{
  "d_model": 512,
  "norm": "rmsnorm",
  "rope_base": 10000.0,
  "qk_norm": true,
  "attn_scale": 0.0884,
  "tie_embeddings": false,
  "init": "uniform",
  "optimizer": "soap_variant",
  "lr": 0.00388,
  "lr_mult_o": 1.39,
  "lr_head": 0.00587,
  "schedule": "wsd",
  "steps": 4571
}
Each number is 500 + 40 x the weight over its row's rms, rounded and kept within 0 to 999. Layers, rows and columns count from 0. Numbers have three digits each. The size before them is the row's rms in percent of the matrix's.

# layer 6 MLP down (transposed), 1344x512, rms 0.215, rows 431-502, columns 0-63
102:527589520448438476504485449571451439428522534508506483509580516511527505539487479532487465422544500512446524437548535506432568489495492488557472431492467499478496450463495484524543510506448503
092:541516508501397485550592561449475538553434484474515505482434475521445521478508533535416525448513471380396513583463490523495505562469512539479520480441534523591544490566516551530460510481490443
103:507549472484528465471532496492447471528512453467465496406508534429527550507469471479515520562545547439497513577440549514405578547455503458436522531501474515559452498472537511493526483406510496
098:533526541457430538504399513559504592520480583577572489602524486471501540491502487545461494542487488524467542509486530501513482475473475430480496487492512545524511491536539527483535453503550454
098:511423568492463534481526480487487498500480525578460477539519460614449481480450535532502548446503495483543482517495558518448478523528525496472500478466454480478542610535551504477487557539547564
097:486476519517488507547520453499499512549553474484519510524433547497507438515531454483593489533516495543512514409509534525502439460540455521549489531497522499570485508529475490500502513483547532
100:555539492502491494487453467534509468473462515436539474601492453463463482465534486541548491496472495483506472502529522480598489520414496488508488572540508526502464442460510541474510511488464473
100:470472515464462504510506498448440492527522577478545514439416571468497486528454481540470488553516469541438434482540470584534397493526538457515481514504474518462497512546501517517437513563463483
102:553558470516525617526476494506542505518458502513435447546466528473504453422420569486458495492477457481492419435534491533561528517444469594441492480486499503492426492498517459426463483498573544
103:516473535518469532456441552532485512500574534475514494501548512443530452496496483498596532503506537435503508542416436466468370448442563473516481473444522524445554500477448552539489494560593542
101:478412497501508503475537493493521510482464458457465520532459509493556488505503496463443482536503480513438494465481546477418436489470440530505473423552556527525508526489537461502498501517514517
094:524506466498475505490481465469530491584422471453503472489529463407466510504515483564459540569485588515532497542483414546504476498441501493530520462485418477506544570517519489487466485454546505
096:487505518571494509524556523498469518485465476490504472493518461516597516498443440543505495479562484479505452534479549547523437541472537489535512518434505546447491449444437476493532463495460524
094:463518453460468459562516539516457491555498514486491527568540549575498515524518498495510478531482513555509507511521553569486466550627500515488473518571523505494429505490521494500514516603497415
100:511453425521561521515539606549470490529539428494491493472496486515497493464501547469520470534497501434495552531477513566414517495449443500508473509516479513518546488526524475530497499517530546
105:468529525511488511491507482459467523502489451515469477505466563416465393502447558482499460533445495462500483512391483520534461484549450508432514498589550472485485497455532504549523437563543492
096:479549436583413535528563550522498599524450602505542446476456453473508584535479507502481516524500536455447569563544515475501531564489474513510487485488570415546478523550479501525485451458477482
105:507503495562453463519487505539550458444499444464564537518520545500470459534499459491492544473471496505467451479523574377505492446475477519548531516510472448502516490533459468523517461529514489
099:512488552534485474486506469492459527431483491520414547501515505444492499516610454502517443534578486487528500445517508462508568402527483472518516447474467562488510472518467543457505521507482471
099:439477480524477520454468534507476464496493479472539538459482505485548525533425424536422500480551537553517482498571541507552553455537493515457531487548459521470492454540500517448466478473528523
105:462527414552492540506430518537504504526448492569559467554529531476454521458538448485448472485570458497486493435435469479504473514517545507483559451453415470565515491481528485491485474479458466
104:507444476482444463531527550468463576510455446458502480453467518504496544509509510487464547523479495439551490448469453583446480477566534471462453518522400482495515518599544497463527475548449456
099:525510458523482437546451491490526498514503520537496517451583555496524485520529504545528492503519456474439502452526427461460530471444503446525532480518534491439501495461477501489456412514498478
103:513489475548496532509503415478551487513498426470527565548465483453449451514434535489515422511493542545572519480515510427498492493467481394573498476552549495520548520479511531448525477505542512
087:456480494475443417539446490492530498485560513525466488525494450604541575449482506555518499506571459405486444546487447400471443416474490575509559511500448520428492506517469482478466521511471459
083:547430534484490444468421484514531513459506395482451460454490534535497529477572446533544461573493551426564474513490493465504501424456491527497505541506484503473518458470484467487499529463528483
108:532499462440418481517467511510525502486507430424522495525525501519487498488498547471549555510526476487562478506521507541451450444470492548483521455439465445496475520494592458518500503513556468
093:604478555455563440541563523475505557552501500466463493467509552526561486456495506447526496519511479513532489508502477538434472572471451481516507546446541505493522491468461510454489505435450517
099:521493517440553440464547542469531458491452541444467464535522513528488506508473496514493463502386483441474429472509503475488460483533559513533521523457496465549535492459463501409490484486481481
100:442511572504507462540479488512501524504470518464521446468489492510522518538451500452458562491536473481485484493481553472493471573488449399557526548442476514465481565533437447476414547530477425
109:534537548524429556517490526557483477486519529477468550546471514522469508481531470494488447498549532519466495507529515459498540481503520503492553512465516542522459441479452501526458497464497488
106:477525472553481504511551544416465538499526549515455478539481516493443501529500531543502532475499536573415492452527536483460512489491560521563496487474439492529499546452443449506501493481506435
097:470471497504451504517475489454522443396492428522512550537445502571466465458455440504498502553504492507537546526531422489516515496436524472498532559483529497472626562431427426518506513501524514
103:505489491501522456504548387565494476574459501526475478513488479483486485517470520501493561578539538478531445467466462531486451406510531477488518465493491408487490500554546458473476456570514493
100:499563508524439490419404529525526510487484489525501475502452515482483544546444579457509538554456481500517438510418517467473562566463445501550441494532421405498479487465391493507573440516472455
099:568450515518499512513610548500523510490510522502402528555490510455485479430512511525546508525490523476476503494549529572546506519587460582511450488515503526560549464511492506519478426564531465
096:485499541509517508525463508552505471503551530471440538508391465568552397462468542454531458490483489520436474425530582534519515484494551480509494545514552462499441439508493481555530480485450519
103:520514495489478502524488498493526531477429453531512567482451526510460511450514512467499405540486446512531522479478510538466537572548525522464540553466530512516493459431520442516483460517489521
103:567522463434502508513585485521488489506446494578527488611390461531485532460525482467484486563520495525497466498466499474468493531516486524405550536553408485481448418497497472476484474531485458
109:430477459524479510496464481529538499483511505472556500494545503497502433483522484544525515543522453498480524520522487452401476414525468523547489444594493471428496471417506435520511502448530580
105:499549600491586522503559466509486482442436542485445512516476513505482519457544532527431482445480483476517461495433555529457440471520567507491548534536481502537509560549460454498529484442531516
103:502511525494396471502475492519480482497527570447487476448524477456553486535437560452460506456532543572475439541479511524476560536505477469548509487504497548530438443521474562479487576526470456
099:463482488558513458411489494486461580482512516485478519469488444478464541511560505523365415593453496466507494525502541477519486505495547595504552535544496520420472553522440439506418536497478498
097:510486525508469548444589495494522515503541532513456502514498470515559490498543506520488467471415523489443483462516522450460496503458456527528472525458463448485513524530510531472471475494521488
097:538580544487534533523471454565436487493522465475571543467503490554456477496519494511525491517553528494435526501508596432523478457524474491460574548443514513549466456495486474508544509466498427
122:495484535373510498543496494491510496468465466510511529495489447519544496456531460490539588542469490510562490529485494452481500462528555496481550430434491466448479539520479520511509499504586461
103:547452457448520488510464503545509465532488478520602525484524491539457554489495535520480488502586463472558503561527438483462515474449450504529516432483481444486556559503459476497567555484499455
098:483521527527472507503520482526460499457450416491460568493530499439549529508463515500532542489490457514500523473553572485551547550506518547495495454403470552497528519512477476472450545527443532
101:537476450431545504593403472516429452520502442538533498426502558525485448500529469493544489509480471505510546510469526555520547472462466506489466488442499516470441506518564528529534557500457496
105:507485435546496518604471419544549547541461516529574490538396521552471492545558532463562576457422504544585458477464462511527440526478533508508516479539523498477524526506485524461505541560526560
096:479530509548404470480494438487563546499493519550480499562496500564456507440482464506493501461547463444485498459525452477530509533476510545490543474541579446455550423476496474479483525553490518
099:499490539515502482441422544510501407497505535513514577541492477479534493471468444458501494519504562461457522492530465448537495493536527478522518551488450510535517526536454538514543531494449506
101:498552445552461503461494468465477463521489504563438504489491507529545449500542481475511520549491513490501474457518490425493488405454469530587465558522581518508526546428516518556488449525475519
097:415476548470534528501445547502494506556401511497517488482541511432581514472621522443513537480498444478461502571460483484527493475466527539485498523521503496488520458552515530530456512508489404
105:418545534478592521466480479506466485540499469509450492464518486495552448505531508470556556505518547537447463579467494391504470524536509542501532586530518465536501538461412504507566526529472472
106:435565541452497552564533497494479452530575491532431554438504486567394545454517510474498541475397451434495499528519462455485485493572481537528455472501518465537516507413508427498512515627432490
096:438525455493436476533512544539484494560507470521497489450475503503449495473520474474472531464536454438505568457475461491473532558591504556530500462505439540498481490400555512493482444469481540
099:548490444563511415482550396457432593537478545509555481525503491434509558451545463515462506450484507569517473549463514479480493544511490479429449467550554479496502477534480495486487490551487466
099:498463486522533496526521487454528525602537582548481488458506452558497520480481555499513513530508472461577454498486480521456482562546484529438491520482539535498436469493517461476512505531537623
092:461486565552517519483463557547456515441527542478505541500605455477484495406507505463449470497541518418411539491515608473525507511503529489545443466476530477481545502503533533561524480471469558
116:464587482485493493513527550488571539542533532538466463546517529439556474552482454536506520477491577511529501485485462535584375518517504556482462530482560524457538498487448523513501519482515482
106:482397550469533551467504470538510522492473504538452470528450463483604526491532505469454463573566552499464478554537456535556475481475492561496488492454481456469501481448486533497527524524509456
096:534533500459513435468492513471422525525492551529484529497520480522533470487479492487568475482501429602538554479472456517497482563460530536479508452478523444468517441462448503493563498519499561
102:503493508507507484437607480475485541475480558580479521500418468449545489488583506486507465485478508444519538500512499497471517508502473521525464561551569516523429511566557403495403503501500507
099:499528493576509446539588446450514487455444553508531524504420497479424497539549545519499523496528552494490528451469469515564542533491503544450507535472440450589421500485530451495460508529508467
070:535473476544500586514481524516384486533553482515463514454426503497552490526519549477492493506381555500473543499620578536512481484619546464503512500490475479559509495461579569459534511451502453
097:517515474596431475446516476395490503549539483501474435467572516499530484488482475524553494527510583530526560522446486531480500451439480501511522488532496558526452485546460520511453500448508540
096:539521468446492412526484560500537456497513476450476464487453525509517521485497499491500618496550452481436517475529546490477505450486540438463490521522440529480479493507522535485507480443510540
106:542453480486484529531511541459499488530488508462501517490538489459569454517480499488525571477495474448498429447526476465607497510457509457510557525478485514524460479495483482424507477469485592
096:467519514458529525555575526488476509564461491487536439468523525588519479491514463555517468552469462381453535471456497525522482532443491526487513471536482512532489494494499515511517526469469421
101:491467537527531476536451460467495494427532538501505510469532528532501481473481492507459464464528499611546488469490453415610571454521512462553524492510487479522449540473484503456495483533518521
095:511445514585502462461427500435491536454523501470465507504495501582552482513575453538532499492496463522504512475575463493528441431452443517454480455476567543426514432490517545533515531509500551
# layer 6 MLP gate, 1344x512, rms 0.283, rows 432-502, columns 0-63
107:510521570480476486554556538466511485590456553493515487534541465437511507443529447524489563491530568475491414591561508516477493552527393504439484452495477493454483517580565533509422429508474464
117:505398516536519483500511523512563515436456427477480510579463464490481459483483560529417490437485447531533462424522406509513419488507474588546523523485495527429557599552458511432476500508517506
094:439521479511517465532557519502524551451452474488531464472510530514539525522517532565509504463481575416565535425488510569488480526522479450463475554561601457471520509578452518497523527547415566
097:501490456455483556483466586511451423433491556522520504494482479512532442562472470455481410436565468492466498512454534545517489527440569502504545459498494533512567522504505463491542505488566453
101:457521487533552476473467548502487477560460423522539502543499510534507433528542475482552520467585489522484486497479542566567498447509535456486480531480515505496490523557491512525511549470472510
099:500499491448551521488489514541536522530554479469544504484489436448488499431492453505539564501481581497522488470499570455515531535578581508542493480508491452578474557476483472556559456545555513
098:490503505472512454538549474474578510483563563449561514466576444484446507464469488557609471458473527572485517466456512493507502486554482504528472494538456569557488512527477467511541459525470558
110:516576522427553448525509444515500454496462522528595442511526438477588517509403490532521434437479504522550474438457518539427546559467473455496553545499523532482479510493420472447492478484555514
101:479493482466550499477486436470538523507509449553474568534577487482520580491476509483476494478467502444535539529475510428517453459520460559532593464426544495378443501516493497481564489456581539
101:514481537530568494514512509458555539490555508409477466535542468515496537461525484536501584575534517513481513470503508533533498492451526486474482519497541507542494517468456560517483442466514495
092:658488468520486548486464554498479492465457442449502530489436495466483460531616593547545562481453477526431510510488493546501524471462520505460570475519472547495535492569475518565426553494455537
091:486473505537511512504519499489489478531521507488495452505539588465484478430531401502435548487473548518518392485461441516554549469524513522518459492485417577507456497518497515451639481494446492
094:502481505490499496514467466481578499547531515489546514514538477554486523470526532416503482590568460435530517550516495539502576514509520445457461473513521586549470568494508524505475491483522506
105:436515430496512490525430516509529468584551535475456497567571464460430505541497485496505464517536509483551532493444466506483509539454478513580566478506447550539482454439503516539524555569488467
100:494530514468458460440508474476521465577505545478505489462496536438530532525553511471507495493549553366534463547537445529488392515544470555567517476474502468509518413458521461510427427571473517
096:476439520431448480536439512545565452500472487543515539537508535404472421527488509486528531520488438471542438514447467484461542430491561486487527473519486517579491469439511527444442452441456498
107:395447487558483522446527555491569442494472498463456474571498578528541445411511479486520469475492498552436508540411488459545485453432431507507453489530512494519514476553504506415528521422526548
097:477485502510555474457489502518560448398496542467527497498533501533568497561535474531441476500489500499531432510595451548525512499474475466521551440520445515500548462487481494481494501547544519
095:554550473517465484527478502479536539495499476440505476457546444515519406493547486461487484522463571476521488498527512515541507530515484514490493574460487462508417490512411592506465497504574501
100:606508542523519490508559470438469530537470500409458543526551497518584447462517600527520485498454596551472436558529558519474438456419502435506478528457465508495430476552538492532509526474585540
098:517497448502486549547544549546480466469527539488535543501441502492484463509568460471536492488474513480517516510488481500420515516518497537460459579460456489519401579514520513493506509520521486
099:467444487471467517566471503478504463516509458457505460571493488480498555548541568477508470441601545434522492531549494465504497457519569462437537459511512462535488478540410505474508528543503485
094:375553516477499479448479464507597484565442533518494418517515545455497498493430436491514532574493529465472542494465535520519555492510517525501505592538452486489420487531417469448549525474561419
089:474467462462497512534440480544484438474508407520492420575461567539534512469558521532470445445443511515492572510529567496510558586506510471521565498462486527464564401494436416510497513534508481
082:531541546583516569495519506438478431555518594499468484535570490467495438511415543513515573534489442545553466456482517495494473566441376487459508473519544495531482601524538525470490431499445515
113:419457552478464483472525519541465494476495470468533502507501517482492548494541473528496503512529442443513485454489478537489529460443487545480518499548549501491447539402510524543465462554445448
093:514484507478478534482575568494475465527532400561525392453475492424492543539460528492480529552503449467516504519465434554507535484460466557447479552535516452487496470531459548463433448503428518
098:423523508527594547578462505483457439486480502553496479536519448465548518482541545461589551516510492474561391524498550439448522566480525462484566586520506427538531530539432535528551487516463510
094:498455494497527492447464528477554466457489522409480478506525511549449487586526534481482465524468476544494485504551486446535466483525545508521471531486454416556432519467490494513519483527456517
110:521500530520522477568432500459496449479470483498465501473508491446525452550480471425518553453513519507515533498545468607462513528453511531538546431514446523498569430443497480476529490502567436
104:557516430459434448509502514500512551440564453515478474456503469474441514562527471507510540543488489500459573488510444443532456510495515550519547488484461461523463455583477509502547530542511474
091:511491517510439477470530486531461463539495493475532465565609512489504488534476468520422534443462572521462526589485498486532547517571511536478463467578513521547544502598505469570475516475434489
105:532537536454520494505485503550528562569547459463468495466461464550461509463550559486510466484533537440468475507498508531478474469499457464468532569531551471486491473517486395504515524522543480
098:483550467467477575534438538528570467515521440454439499492517526463505459622549577510507438478492544503580523518508409491461488550550512477500502434530559602512462494494513485478460486523508470
103:505538470499414484445551471466476481487553471445430547501511521509508501476506504456507473488538481471462459497528498542569598536519457509462442517492481556503546482525495440505451477514512460
101:469498435467530497473506466487490533546556502446517442458463457465539538485451486549493560440506492552468497332517462495491505502495522552489516506385458495486422484461438542474488466523447483
099:512474481464530532512452462445486541539489517490530410563510520453471473496450556467424482475557559468497482521487459483450420477473517388539494477488494465568497504583503491458481545560554536
099:511462568460420570507491517558516435593494493478508482447546452500486550455478503463480505486451546441546516456539468518485467514549526519520589501479559520512467519419485476488509449577503489
112:566475504447505438584535510459456461528501511504477480545487474514522426455535540464470449443459489548509434476537506525556469535452484507532529473545539504480473510506480441428475448495529497
099:460487493459535561483511490486467473527510479493478495519470492518500558510468531548435547458474478361532530468434524469530504502543474545500520424522471447500493506566503425406542483503447488
098:478454493492601547573520502525472518496512525517518475458464515468518480446616542506487530579505499432581514446538519488460488465498480496488484556507493484501512495485478435485494411480510450
093:475479513579564506454512494519529468493513487481465501483511482493472495451584511529582492591480508517536476494520547483562541471498534455451502423546481526533526503461489508515547497435538449
088:512472516548466453446487429488547538537525449405533500515478538372513542521522513491483509521521493465514538484512454472532599467494498519451546452546431477530459525572512522541437515490493463
096:577515425493451445525470482531430485512469505531534495501519529506502525459490508496464507506587476480507507547478497438477452543503578501474591543450473474548488549496502517536572501448511513
142:561484554494494508515528443499477417500511462485550485508557511465507511503493491545513492535531515525448451484479480427519474501512536516536514515498588480458469482425517475455448470499492452
106:490472495447480433509512450505468498527517444480472524495487474469522475487454538448511500506493558527548492513552517469480418510472447447576510459473571451503578525500523461414440501541541484
096:435505531501505398458530506445573462503509499468541532504499488516472494519476413426576493479449569461533551565414466517510571438535529474427561485525482508537580481502548482522455515432469552
092:510494504543515483462433561451553505559487399514408570477529541504545455543524514513466529485482444463512508566523496576441561454443492524426516448500491523488545514461534487471543511480502495
105:471482452585453532534474471499534523582485554498521414509474519512522508487549468428528493467474444515525497479441494548595454462536537455538543451529503513530535458502476531436499508574497514
097:492488522594537502490466520510545488528520525439526523530525496472475484493466564508501509479540535516494491525486508494474493446484523516487537502433510497559500558445548453512508497485476461
105:536516519486561438559550467500450492486487495462531462501506478488431459458461540522552509584415514479469482550464494561497464511517505496578555443447492519503540492469461519502479552536469583
105:516487483522428451458521503520446490507476449479448511490497488504525444495503435489428461533493504451548463513506448537570567452389517487455450566523464473434468459510512547479498496476487506
104:487494566480555533536530451461503514529467449480484481444468484514443521471479515490544498564469535526504521517475457528502422498509531458496512470484542473434481492547466470535470548487465535
094:416532459567608514459498514482577536529506412482498420461536516531504501561498449489495595432505459549494438517503483452475471525524492537490502529527481483552425485531534514472568549427523473
101:553517553410493490501529523455474505540425482497500460497546585479514530481489464538486468541471499563494498529508427416466492552474527481510534481514484467529473526445487543524504469514551531
095:513390534559497528477506449540532508495517551552528531523515497440546479522513495484512461529477543534511500539403457493482547503523537553500486523419513523486446463481519488496520531523497499
096:526417545523483565497493468459528485422502492485517509539538462504488489469487549498501462537496547512486480435444450492487541449573422463496502428560560574432523605580461498462472453538485501
093:518501490450522518455506556530430581480494547447456472513457441586491469488477473499497547458436473519519531527448513451572482481466575507499484540568582506466528499449451443534525466467526559
096:474419421511584544514554488542466552552463510546439570495421476518432526532471444531504408492448526471531496550438571516511466426470506510472486485543556533468501563437521500520572427575472471
102:555492485470562463513569541425537506511491499591449499500489558425482536567498482491514461448465550533471457494491458544468472497533530569525481471513508491494553493525485454481548544503452417
101:495438480485509573473503492545522513454488493534454432529492495547477567423526444454486493479575465530494528481569550513521535436463487556470466512405496469494511486483476512496466502514537517
095:509524545559470553561459512490596436571432524511498478453521576456562488486537448536397531569538496485504526528482531519496461524489527509536427441570496505491473486491548429543539480445462526
103:522464477489490477497497508566497504517496504501527437524555502476554577443484512519592506509483516561482506520478445475553534556500530569431569415499527522429525478491520462517493491458469541
100:539497510446537588492493515531460530549512464498472513504558479482523526447485586520454531516402503495534473478433486454549498492549475452482504494484537508445497477571447538539491536462470511
082:468449503503539536539564485507473482505518526493448521416426474530460478545490541496508437464547496534513572525565467532552440448476495407480547520548492494505507538460606554469530488512511542
092:462541552488441462498494486492447461519482560468421497468478457551507535520520534571523536468539474602483515593479569514492419494541532489420479503452537469486482522514497488504463429452560462
097:490426500511483518562511437488525415538501543499500540503530497472543441533513511573492510543525483489454472461530476463539527501401576482511444523478491475477487500476497503516493552488525460
093:430544606441537573497509464563582434458519504541578483490534478525545465495478542449539494422516508469540450519456513510427546496490511525463502511463485499438495461479501456491469556471433518
098:465430486553473476553506423528594475519461508539520501500556542456477566463521435442535472506568478584459504502466500490474536528518531456551488484481484499468492487518432563427473529511476493
099:478488523421548497510470521511474582525475539427567528516495490497471531510415517475463509485579540432513497572492433472477477526506501511511491451507506461581542502503484444545521463519554478
087:449520536556500538453403526494528452434465497530468464502536475600524530524482495578515461475505529447551542504573524479541461485529511512567498504520512479486488457435469507482472443531539514
# layer 6 MLP up, 1344x512, rms 0.303, rows 432-502, columns 0-63
104:498513503503480496521483511464522525513490442492516525556518557522486498508506527542547440517445498545567522491505469476511481446470523484483547522490479505454514471489420445507571508474463529
095:477505533459478570463499510508547579496492546502473436585477438561484488528521475556482508373461451524575455458537437483565470467499494538523515420533480496432585443517520514459432532554487512
092:441425545476504474550455427498547565505436520477471482476512479467486495531523391499557546524555474491544520500520463442605544487535457484493452452445466516547498533543559451502495568509525592
091:410552496532487509582443481513576488514590492539502509483512449496464495477433435565498465472492483467521528468547508527552524507491521484562553489507484536547442542487567525506453471526450492
095:524537616460552487416548413491484460420537469477479452512443497477517440560509526530533453466464462556541485525501507557543408529471525537485538494465551472511531469487553496549456475469549526
100:459546535501549487499498461567555468485518462417465456477445536523620441516537411564510513565529477572545474544522455522448488510585511459548439468481499495580601472551457527449465532470594543
098:505601469492511507493471543508436481491529514506455436473468586557483480539476443488459501536546570482462521558529538493478512589480500495474430460469507545588458545452483499513424486540547471
098:479601481535548548521509544441559511514431535476572542481467513512505560571392483512527504484486467451516465461474526501503450483515504480448545533527501512492444486510481511510399473567536483
102:482501506459511437448460530538476491501560450510487498493496553482449433480467557599489439468497518473498434477442467467479419444499435480543454506474563413536570441478556525515484490481532625
101:459555413526551466523540474492488544450444524497490519513445483446499585524502462581578509442460510521490482530419501475444502518459538512508498501542542520485568443494494483571489507457557579
092:495476475496444518510385476534544512515526503544463498449546415612457450552503458468511425450452520491523453519449503548451504494525530466505473470466508454465439493445574455521571544519494481
089:447442569593536447503561485450551455511463582479583517474429491475478436486516502545565598513476419537502543524450472508494550526484507478527504445538493455480437481517518462468501488510460579
095:504494488514460404500510485364465535555509473424583504430468467543487503509521498468438481520502531473510502441521517479485472497573466488498561593420577413548544449430455482572521521502473500
095:463471529524571539495477558545522463466516535483487445529534469471516461547534530432550524498539446571444504444494506485466510466396532554476557514488488537492520607484508539495505499501557477
096:533520479501429475473499526499512468492552497567504496510514550530535403504538532504513495433483462478422496481459490449486411499525483453478504528555538488490463450546497426523459490533533520
098:425527479533491425457515550522586540519467560547510455445509545401512455482536494461569437565469561454538476554553528511515417560480501610547484495449520409488538472470503452486489452547519472
100:510562574541486408471489487462484433438529468494501514552491523546478549502463604496480436542525515493439473475469512455466467508497523554423558483537429468513527481455515519489434432436525595
097:552516510482460547491542607532416549531486533500467483465626472435460487514544509494457594524466531470482489533496502470534534573457498483532520494503512499469469485534470520448495517478436501
098:463528528398425450501419502532498452472497460495572504495461559500498445506528517474482475487517579564459507480589578512421535467578508540465522446489484474479537505494479529515442508514458533
104:441484429482572513517430521518557514518483448487552498569492501528462524496562480551462423455531530441511582434444422478466509511543504515507500438490485481563594469413505499505521483448467466
103:525515509430477555437511554497503571490433518517553492494486517539514484483532480496513552454477516505506462448520456500512442516540480445413515491510543471425456540591545510504477516451519430
100:519504555482554498482563462468516547537399523528516554506455500485541503504512518418486496468507440530494513526514557493450551466496485504527450547484536562509503487458543457424509591419500571
100:498500511487464458563527491526501505431504486526510470526484479532458493546530448561463571440525455493476481529552535440565480512499512603544500497489532489443463521450513498482453453503539503
093:478607529522515455499531497442520539477482495445444592490551442465475507561462509398516560506570447444552487506511472489470521502471507508499556450517435434531468552482515548476529498556507486
089:427518532522471471534551530446533473507536495580475478570485514503503517509463496486503470460547590517480514489482473502489536540548508555564488497567556473488528489505510510495588469509509544
115:444470506484476513527512464515545371517497471491509496506507502476508502514503429473458478472487517485542447568461457542548505480479498502521513563612474447522444483451510515493486469465494467
097:471433471519489542474451510615569416558472535538456497504488509426511460505511464455490455537526485547449461485517540481507529433522519528461515595495441500460586453517495514484586519504446433
099:498494570516496471508588440541512532488496545520484556557565419513533518510542514536401491500484505541473539470448468469568449486475567522486519487548513479492463562474471496497480439541435465
096:469504534560487479538552452485530478550495541519508539513500535451543483481518544540460437512586529513500525489507445433452551483534507483459510542515473498451543469484467489448558444533493527
108:558521459498486530594480482558516527527502472502484516471536485485473424520507494487482548485527613519508532534518487526462468490533490513497531519539392555583463450526446514468469514490541500
106:515523476482519507515474594485541491524459507520485572465534485465542456467457461483474470441512547481484472490459520548551528514548561507499515548540552579443517492451459486572502462514514491
094:586600525465520429446509501519473506495524471515507472494490511522553478550455472500592468426485580563496464451461505535479524481493468465531445486520488524515466483454489517495480475517490424
107:475447525548515495453461444527522577495454514532484475518427473535517504479476533484518494565462516482484397541471553536425512489457519444530497422495525450464529460485517510509550507475482464
100:530436544481497509558519546482465483551522545573509534518480467529513565492454556483529515520552494460468471594473514534470533521437501475500467476515464424480479473522447481514556443485514458
106:556505512480501513490505492540512500513453541560560415424523483516460497457352550534508511509551562506467548561537541535459483565485482514443563458394559528490476576454517534491505488506561544
111:499486445511590419478498491552565443498564556485501467544512543567547498480449597478462532511422522550482540501490526549578558456500528505554472516539468577535556461487476541509521489504490568
103:513430457427524485459494549452492498500446503512501421532476551452507489493469492531455435489484512517469529569482516392494503497460505497499564567436486489497436451537467416562438454571442526
103:559468593491471495506485481516597521489506584487479493508576474524460590520539500576490433507512501512477512447557469554462539488430498493542457554474461400372552544496486482408579446505469567
106:517409498542516517490547516490445483469484503517484496522557477521509542488469548482455470536438394517499589522457508477434503450549502482524522405484482526501533516455462498486452539467526419
111:499442451476483476542474532481546559449466491514487503526491555455459495531533505443530504455481481485536502406509502476507531438459465503525534471570517528527459506396506526497468544531516508
099:425569507547507508571464507472492506625491489447538522458561366495445540523502517531516505515536464554413519531473519504533446565502450503525489491497488493490579432574512555539481493464498443
093:523557425487471521528480558550511465497496481502529489496530531514474447502508521547499526453526473484498461447509451521533447403466551406488538501510513464543477513544457523432551575442452463
095:495488530488441408472500533514504491490537508471448483551545508527452497482478551543461410522571475496515465490519503561564520471401517518552481517459460554367598487529521518571495416490537471
105:564559488468525524526530386449480533452431469437539475519490533514514521484476496542523561524504487542503458419485482518484534503491478523481536469453508542445465454495524480529478383480498556
167:536380521415519513518479514578586481547490478525552455499532472483501518478562541498587495552456530570487519462445456444494499566502513467499484491468554473419545492487429560537478508494523502
101:489433524535427528492488496499510435477501488501471501531531447452496464476624560478483527489467461483431546476465400489529491482515517481480515470550413489479477512483483523473611511547435463
096:501510514513501504493511515478471478455511471499493475560510552486466605493470523543497435493493516529526549554538463422529502570524517537560505421509500475557425474490455520555512504529500474
097:485542509495531455535546454492511486470466493433519521490429604547504492439495481479498531469505543461472536459503514471496557561486516464519487560591452550465548522503470530410482434467564426
106:581438523445493410462490524558434472462470542526511538480551462486487565457466515563479444529497550524536506504574467471484544498506494503574463489511548548474470487450504495533501523500561476
099:522494434471463473494576513512530492529467495450539449461487499513509521500500503462549602540498522484497557420483541498538457479549455571500441518575502468525460460501486534506418538553483549
095:492529498438507545464453523529530456484499568489543524523491552513538472449528564480542492578467447546551524465494524537457436498496425560491536532453499505501546484596440515498538482502444607
105:576554494528475495536446514540472526562533450520572530512484580514519489503482456466501376489491550489526550441456514499513471475499552491476501558508500484460518507486562480566459451470554479
099:579522525524478422522482499514472470466466465530512510512545523509554499518530571562449563523508536537514491460468587475496477517518529556461480508443572546488484518422507564479507478486499458
095:464521482499521483447428528462561490542559427474480503478542544560451438526518491535464556387513507463507488505461455530471500483481482504419542526520502507501504522579501419493451527473496511
104:483531484498476554503553522558534559499580555571457522474521444530555545480493467470485479507467478459510527461468614561533533449489455511495528546519474471468488480566505504512547482490520525
090:500451418532507442483509558550470463504553432549542542515446465472513477507449514496529518494490475451511531484531510529429478494467457466547472506558415506563494471530513537492573549510507512
101:482567469453574496566583488514496504467488453519480575510528512546513520490479516467502474521504446520519444514570516568527514446559551502513490446462445547502479575485502492490465514476471468
096:573509470504507505536567560486480511472501500456483499534516449502499506524502518507481453502487509500485452509524506534490546411512534528436555495420480433512524479553542524474502439485469485
093:504471509514503530534467613458425470501497495602413490470566495415537514489484520496452495510535536489575517513511514491516511476513554432541479588496538442526486527483498566554510510456477548
111:445492449550539471460538481458482580488528568548471516516443540442449478494502528501490559526499478565474503527468464520541478474507543548519506536491508478471501556480488469533516531515452539
104:560427522500499486598511484448576552570477516529457479469473501533578377470510466557475419508592466562529499474462501558465542516463480487530514465441481487514484485488498480514473519487538394
092:457551424556570468525492460537484420494440496507414421557495479492508468523510507545531514500494525479525542489502542476461511466495481491465427484556461487565514499584522498459484413523510488
103:495515540439495533535519528450515533473566494485488483524549484466475465503461477480475567455469506537481500462464525535450490527527522557437483464531469492554544530529569548504476550466469447
101:543504438486481490486496485453456550533560568477447460466484537460518526524510506460432522452562520501398477506539583480555480523466439537472476547563517493558413501579552483475528490402466534
095:443482514515529530534617480545452502522493472502505426485472510497479459544528453543499429454503540495517495505549540511513582455506447357537483511505502448490518587410553570487511492556469497
099:496506498470472459514497508470497500498540517458445489497482517498532452466530445480544464494451536508548456498479564534539490542475489491513430454442531459506484514501483452569513440503547517
102:476477550512518478465464518516488487540437467547453494468439504542527491462496524494511478444469465470529489516598524504523483530579513502450450447465396473492476537505535494476421457503506559
099:532512516507479429451540483510486463509539500605479487545573445507523498480521469498569515430533460464540538509490505491501535500489492534464519490478591474449586470501519515514531488529526492
096:476554473562490476470427479455527512505507495513606586490478506519512491558485475511546463413490517540495465545476468464515447477503510439511437476508529497494521499467493580594556417562499509
099:515496484460555478570469526485406475521568530434555572463487515496519525398478530501556502533502510496512431467461551488521534530410553495530492484499396483516558520511522535552580509545450483
092:522535442470543537477506452529475531508463512507500542550432462477477478515397524462521488421553535499519530540463463460475477452492530548514511512501460531502543413482451417524527472488465499